{"n_layer": 15, "d_model": 320, "n_head": 4, "n_kv_head": 2, "head_dim": 64, "d_mlp": 1728, "vocab_size": 8192, "activation": "swiglu", "norm": "rmsnorm", "norm_place": "pre", "norm_eps": 1e-05, "positions": "rope", "rope_base": 10000.0, "rope_fraction": 1.0, "qk_norm": false, "attn_scale": 0.125, "bias": "none", "tie_embeddings": false, "parallel_block": false, "init": "uniform", "init_std_qkv": 0.0248, "init_std_o": 0.0, "init_std_up": 0.0248, "init_std_down": 0.0, "optimizer": "soap_variant", "lr": 0.0076, "beta1": 0.95, "beta2": 0.99, "weight_decay": 0.049, "lr_head": 0.00813, "grad_clip": 0.5, "warmup_steps": 200, "schedule": "wsd", "decay_fraction": 1.0, "decay_shape": "linear", "final_lr_fraction": 0.05, "batch_tokens": 262144, "seq_len": 384, "doc_mask": true, "train_tokens": 861200000, "steps": 3286, "dataset": "wikipedia_en"}
Each number is 128 + 32 x the weight over the matrix's rms, rounded and kept within 0 to 255. Layers, rows and columns count from 0. Numbers have three digits each.

# layer 11 MLP gate, 1728x320, rms 0.183, rows 1038-1078, columns 0-159
084093082139092174141062094135163116109144149144098158076156136135169125136137129077105132097112151111157151153149115147109077136210121139145147102142147126069150071166106100168108122150083131146159128167133101160084098135151129099189115121177116114093119140143129150116115115125127086120113122108118091153112130127152192137112080171132122104072097158135099154066140095107135170152142073087144115101120132145122164098168105201115133111115141113159080167156134145079113107083124095
103143066075110072120091161122131161139105199163159101161166162135115118103147113105106121133141144092208173105177155153122118073095104073116096104156122178105156088090082119169092168126192062145095159116133135197129148126164142141139114189080169135159132082110162112088133173143120088117066152130228166138169148126136137132125147130138128166193192139098070108074150106074145178157095147148146118126142151131128124130135105110118154110109099171119119129101135126126121114107126147
087088122170182158073154166154096197128129113183090105075151120146146139124126130077155072091149120151104149178151135125150148200108166119094120143121094110115096139090106134128159123115076152147114109101156112157092075125120193124115123144101052145156184185174207141107172095108154122137145174119098140167141105132118145131110136088110074124052125170116083179148065170166155108103080096180130094138133131104122122118119076191123132119175132160097127109143103094127160130110138141
125150186103109141134158127134148104130134112085169160172137117132099115150073162167111111123131117175106154083045133163066085129113126167080130095128172153113147099113106173134185154192135146148131069176105086103111153137143133135070098150130070097201170151111109159110136170108102131142124217144131127139122116118143119140145166102079095153122073095101125153171105120075115151207182103089102109217147136096113101096124090147163098125139111194082129089094134133148096140030121156
098150198170122156136138099159172141150205146123146132099133124056102136157093079169128103135113095111170204077122119138106165173109160107159102150161124186079135149145151172150191168164126157154159104138171156101134091162171153154124141119139109081107144137104144129163139079165131110160133087145156119179124110183116137088099139093151129081124139060113158062119085148169073139145131150124162159160095141189181165193130066135162101114123079089146106150137115187146079144127107212
207131082128094108150154169171178175059108144129190192048167155077129037165127164100130092157123128153149053143149151075134105102165134119164132150159128081137143135092111111097067180170115155123188186157145161138188122137121139146113145205144176116083122170141149161120116166043093111114110117135078152119104158070117124144142120167168105128061176124106113122166167081112185166168145206193103147127161119130192141165185107153081156135123113113089173170147221087127079131197152132
110091134165083139109173090087108136174165168155120157117124109114068139097141092156127173168131153135109189140113149076117130163081186113110114139067135170121121180176143104153135174119106100098085129209135094158164109157120142138139087090120167146104096149158129112066102127113103163194125163086207143164052099126130166106097111126091096135111182091100158130133200150139106114110149118103155161125112102155137057129128135133114146114083152133113127137145150115045108111192138131
138140145086055112105157112108143111131090197145094182140113085096090087126115206128119119113159160132127206222102155085096218180104078131202099082089126121084123143188148108085059159119110110137132137093150113173142147123134132146081114160122114169133102152108142122106058021198068171150134106107153141144114075137068056113145132185126184150050147150106090142106081087078129158155180217167135058137019101180095128098155094067065102136170107115113098128140192147217137123160125108
087169147126184132144109138114132086095114118128164100077131146114166119112089131064124123093163107217163106108118104135108125158167175139081158116133107137089113139083054095117178108127149135071102127093158142189139057141147131139138137143144139134146172133103114100123101141125119140105153114157173167114144138089175080119136145096142122171101163122082148099177128159135106142186129145117113137123136032128155157141086157152167134098173142143099111132177092086089164222163174111
143061138152145196161160077160172131117098126122109123134126062096075091150141123141103148129144145110135094170145117134159136185122116124082142133101114113144138202130164147095102153159101177142122127108141158126111110178186119120144142130096135117136125123146177107137117167121093132136092056145192077116139188117162131136124132153173174141156164098114159098121114124160113132198151155083182118122126186069195133229139110074138108133122124125132094234092193093107072082168090094
120214094131175127095109099065088139159073129112153129082188178121098096113114130088143079128106118144127125095126111135159126125104160082098125149149146056168113147176179132065141144151115151091106177136077114112109146109152159127047137090139117124054167087130140128210138093121130088120255139114150134106174125140126144122137141132127103102092117085081127083123132141108120132102144107127114174130142148092119109100148083142146153085146119146088089144181090098154103128194138121
125136101100124160115168147145039086123059142149141176113139123091103118123123098195125128113183102176144136114106141140083136121161098121150089172029116108165104114126168136083158134207142082157140108109150086146087131107147181127091141119096085130109146095149091129102124143151145186043145103130121156068157111139118156138176139136114201087110121162170135168104130126113126136112049118085146110159141120124112094134104170108134149115146159144114167116131131129094107146093105123
109108031177095132145166114129165121133185132182121134130144099145056156179106117119127093090143098106124108159170119098145164146187142119117124119137194112151140124141192155117162173200139068166165109148086064103167085128094095154146202142170176106103137171188136109075177097088131113136111174152121104134126141158043092059168159124151103142112101113140115075118183146127178127210143128137156139220131106161141113154123051145130081145098137170158126202121144145148119103097140125
135129105159129080103118099163163088118053076080063175136132138043158109104089141154112181153144112109123176080115110080119136120122129151116123153128223169133135163046175137150081157128135155103143080131137081137133096129185102127121110157115087096122121167184193169114120152091140146128148145112127091077105139119106144058152134089063157034136017139116069129090108125159075111079183121160150137094063165112142135112104166130170138162131105201131167186109123147108108168135120135
160132077130116137117150055107116101160121155173154139149102097139186157117172198132138143159114164132131168119139137103084079166093177133151126125165072151138042142152073147117129158145115131108113105141155139172095088106101137126109181131117094114133165111152128123128167163097100175129111114157134107112140133169083146135105143098138171124086151142105127112116108140147129133093146105186170161149128075113149142088142126132138139116065145150172113119158131108087047123114132149
085156106103171154126155113129138126110144130164078113130107201160123137151117188128142192211125107129126143144163161085123180126108188119079095103110158140086147132114114146161092110086166115172128152136187174127119097142127093103152114142165123097128136212122084194034146107137195116107122146089171077117112102107141104130123125115102088129133117154069125143103144137114147169101130149137088082115103066102112095102082194126146096074163158109095130127192124135116127159100135093
093136128117096119138138077109136098141116085117120108121183128139171092130157203126149120138120136101152165163116166073131116143119145112107105139162159121126107139192150147131103151112135157140160160084067107124131159151107101124115115135129093131130160122086159102084124143145127186086118096195091151119163122175151152061122157175136066180165136141192108123125095115107139090101130123104112128089085085152133119085103140139100125114126178111142116162152129135166082149175095168
096118175082111089168124110122100115087106139180189137131120113161136171179069106091118140154143154133144118181119165168150111141088080153109160098158112118080142091041172126160098126135129138149163078144138104123138133060205085166126154110152107181174132111113184108142120129124111162146108127163124127141110135115121094137148097163087112200154152039113066103168153145104159136138132159125171091150074151157181129115187128144143109084100208127058158111114125130185118119115087111
101107143134122137118145148128139218139105142133154103094113182100109079086163178146160121133128096109160094140101083083145101115117155127145111117142124087105165137108190121084130129085167166104130122117098158190117149091217082135151095181151150125152121132147128133062029129103134148108196107115180118125084148152205092067140125056138182111144198166187084112127139122150068120126149119147100113086109118153130120150112136107113112124149126131134109147118074157130166174160090185
125134110113104100089154079159136141083127148165143116101150107081148165087078179124098128144135182142086136158120105147099092114186083099185088103197107108107111106102124108108178099069138109199160156158114079109118127181076186066165047048185090132101181172088099117110158122118100096123076135090150105124129105069153095152143105164155118156089144201074161121126121069144111126146089152153076132102078082177119129092164142093060160161143158123159146100178193178180074149085142164
051121118121088128128073171110123074190158145121123103134184083079110128170161111107135180093103105105108137151128170144153068187138133106138117121113112109192118141140103120113132131153148129120124191092110121094160116142128088140079119193059127084168082105125082138162109090093160133162133123115152152143100072170102139149097102082138095128107136134107055136156101110093121174178150119174132079146109102147157105091103189093152085132133127074094102061133123145117109169171113115
136142137137129111155116151103150077178166145217067095135181123085098145113114135170123101121112169142167137110079116116140112131139122166157115098129086048146129172124154126133162129130159084118126128107163172145105139139127127150115161146165084124134103114143106134154061110102088091102106079098201118174107153070105136120092128170101154101114120109128133112118145130164131183096119112112100129093150178105107199175135132135096124157147108199131167114098119126197060114099112119
095158110113106112110158118117136084166081135093076115117161153078161113133126082138161071038181149098138109145126098112087153215143145124089171141185119149155148163116106098179162112148125151140095146076197120083094132130116115101124177132131093126110153128143112162173167102153161106159140177096125056041125070145086103132105126068207123103124108126117141160141141109136098094134132109117113103208174200160146139120147095103160205085182088131105131089145094073168111120184124143
111139079135176169172126108163126131092122173070140160124129136123169156095121096093146129091128180115109126172089119135112138124132153152069111129081124161155108111078077138068116107139091089148155130096136078122149131101076127167141093144149152112110145116099114140156098076143107092148190115140107107137103159103138172101220153115080150087164133155082135117120123129130125128140150143197098160105108122087108152156095081110114113119108189081087132099151099111100152135137064090
072159133142095205102108061101117149139124153174176096132134129142113088115188103137049125131124151123102165105112170147147147121092083109145041119159168099082127130119144179130125165127129197139117122162132120184161143151154088157100111142114150078153113132126132112170095153115088125119132165085171171120138104132127186131119168125124093126106146115125155150073205149179120096162150125147141163096163121102113091121138071135130133138153097127202131122153108162119128139107149139
127152091174120157160108174082149093126124141077128136150139146159061136185100137114067163140068026131104152089062126156138095154102202171074125141098104107160131214157144135136140117114143127158161161130117107111101087137107110128095107113119140108129103128120162121082071116147134136116194139089100188068138126141154110123137116137061155140121115140075149164117116102067122150134074107132100180116146099090081135143072118106133133174133078130174143146192129150110175105115092178
159144052149165123168131083086178125081134144150174146146114101183162116158133170140160106104134115123132182155162150140155179162100119139074212075170129098158136096083069126090157099130118113061155126132131156141160137187139108172130125109147124110150157170162116143066087154089137132090162147149103160087092127111159107085116188093110112135160138120148075126129165082133130115135093118134129183131098168077127142164118109113110106133119160159127097163186165086195076082159118116
130136188142055104107144153099088067129076138190122068103137149192163106130103111191164116110097151108138148183131128093126082147112100128107101159093124160126098099125084102145090133181169108091114184134092177164178053054161184116143113112148171101172140163145115119125133168103097110090086119135123116095067152130117136110137188134113160112093123116055164076123187144107143156146074107084124125111108156092194154111091106166172142147150097116172104081166132145134142164097089123
137198101117166159115184119110106107188146117131146169110080084110104187148171170093113160132151099153162112155143122091083079146120099099165133161125109149087092182148123112168159117052091167105148082121135192136153128132170103103133100103102064166113139128119144152115151102139121131120143159114136107128162056110176197104102111110075134129157149108155119102145113085082166096124182118108094083141181133198153119123128177096155079041118166103129119067126143128171119106170157127
139101072144125073116157110097144103169100114167130074122100165138182158126148156134163080165098021153110067180112073124109121137086135108195139086101107136128146165102186149146192069131168119113131066133098123143089185101063130132179177150130090117131145108138092167108085152182094155137139139173148119134116109127120110123138158118125120137061113100125139081163093147118074074137164117147093101115094097113100171118128130133099077178140166159135127090102143157069094139104098128
166204112107114137102167158107161141108111149138120102185119152131120166094166148076152117070129172074117101080176122127122188166130121208100228143080106100106073146116105132111091152191143169116083134130153111133039089076119144114112172134097161126107134197067130105139089129158146148148106077165193109120134121126140084121116144140131144145111207125100174097095100159140092155154117058106105117107175111114131073134141117151169127154174121074110145085103134102101130164091132101
150085089110144124162087136176075155093113123121081109130122086166182096189136105112135170081128057140142110147158146149111127115106106151155130155167149092088153139088188158152147103108142144163144110168059148146128113133110082125131151131088144179168122150129089186063128053134121140094134106134100153086083083130111090155121127149197219173089140101100158070175138142070097180147132110112093127076207152121192135150161054124122124196180107096109120146165171205232105216123178150
087086188118118133188105127150114105063152139147163143119117189080093131071148171103088138154141135094154137086127202108122151090092149115160128169152126096125086064146158106134068117141093113092183179145110160122158143131179140075212051144170117116120118116077141170141162111136104099158218161115177133151125112173143147125108168035173118148157077125078112208073115109138091139108196103137154137145098136166133193160116170121110128156107134052100088141118113083093129154145075097
198164151101158146089126140171129099131157133134172130066125165109174121065167133136135107138099105188116054110141176124155148129116094186112118167128188133123159117100162119081184184135106197106138166142148091155157133141140170047191144150121135136116112132178192106084113160138150074109124134140186149119144150089115208122134121127111110109118108181092096139129129121117132103136111151122061027129123121080119088119202143130096109122098165099079080122148172141145146140122198162
128174142076068131111107091099162134138099195162158068176128136075121158121194138156152069147156111130139133117000156108108162084148180137177145107147150134106112122131133080091134129132108152141158157106136083141148123120152101132125104124153112151119120091179078161150142081100086153153123142129156144104069103162181046157137090152092079115134112068149077092131092067171155145092146123112129096118106131125139105121143118098171084098190107123111117185110238148066179102099075160
145121123145122121126158139155155157090085208147176106171189075121153128118125144176139111128176090137159056098131096086112118144108142101101164136131081121132134144160067117140087127130164076125107134038076104139082143068130146170159112169113103130113136155155133122148090107110135088116067159162151055129148092123106067112161119119154161122171114152100135143156102118151140117168111117126165095111149156123176165152124163141172140076172127094156131146087079129163166101149133144
095087110135156107078118118098130097162175138191155124110097060131063168023107097179187061147135153175114186103156172120215138097179153191148092137086119126164085130080118119137143110178140138118073127093093129173176127114119174170113146123074123141114151081140105143114122113050123195148149152152109097142118132062144138100120112116110120185145125138150148101088194150097093064108113128158145197125090118064160124140070087128017138161148063149175133133123110179092125165132101148
066086120168068143100125049149148135196155110163205082117156167130150209180109098080086102091132154104124153139115093144105163141114086109084210165159068171184152150153095142129113101133051143165137212131159110118136153127151153120126113129123116111143142098142156136124106048093115065132125131147162119108121101162075099118100144142100145127171095040133097124116103122175095146105104149145149140140118172147164121105103167108100118122129116090158133134132098109110072171135148137
098193136087183135131097117152133110139154135140156150135127109118150132196129137163133090133182143135133185105156100174125162119091147131158107137160103172163136123063103080118156135151120151096151174129104115151172135166089173105179169091119160131140203138104090113108133091134145124147142103109108122125147144152110148081157077120178121128131099130117097183162106137110091095149125170164119078135104133170117151067148100103166093138146109105122142156132101140084099122149115149
122096092146146057127103149131157098117119046103099097078051138165149132088154113109140077139136144134081103143158136153118135136123124132115119114125154143115135174112102121118101146111151097089131096128142058087126128064114126178104184117174138145057075158114102171092131104129170187107105101097084125119190141135158087102153159050143120165180093109163156139155132134096149143182070093144145110186097110116156149104124130149163083130137154144132148127199120098101197141130142141
124177141147078122186095155169130124119154130110132130123131160107244163140134115137165168159078114149177118078123104127115200117135168100091144152146160158085174123084130161104149172144113183129128167131139130142116036143060089094136094138136147145145163110148142169085070119154094172104104153145067119168156221118166093139089149138138118182164107143116180113142090100164127110138154067108164133187205156128130054135130124093181169090162131144124144119082190121171140184181129187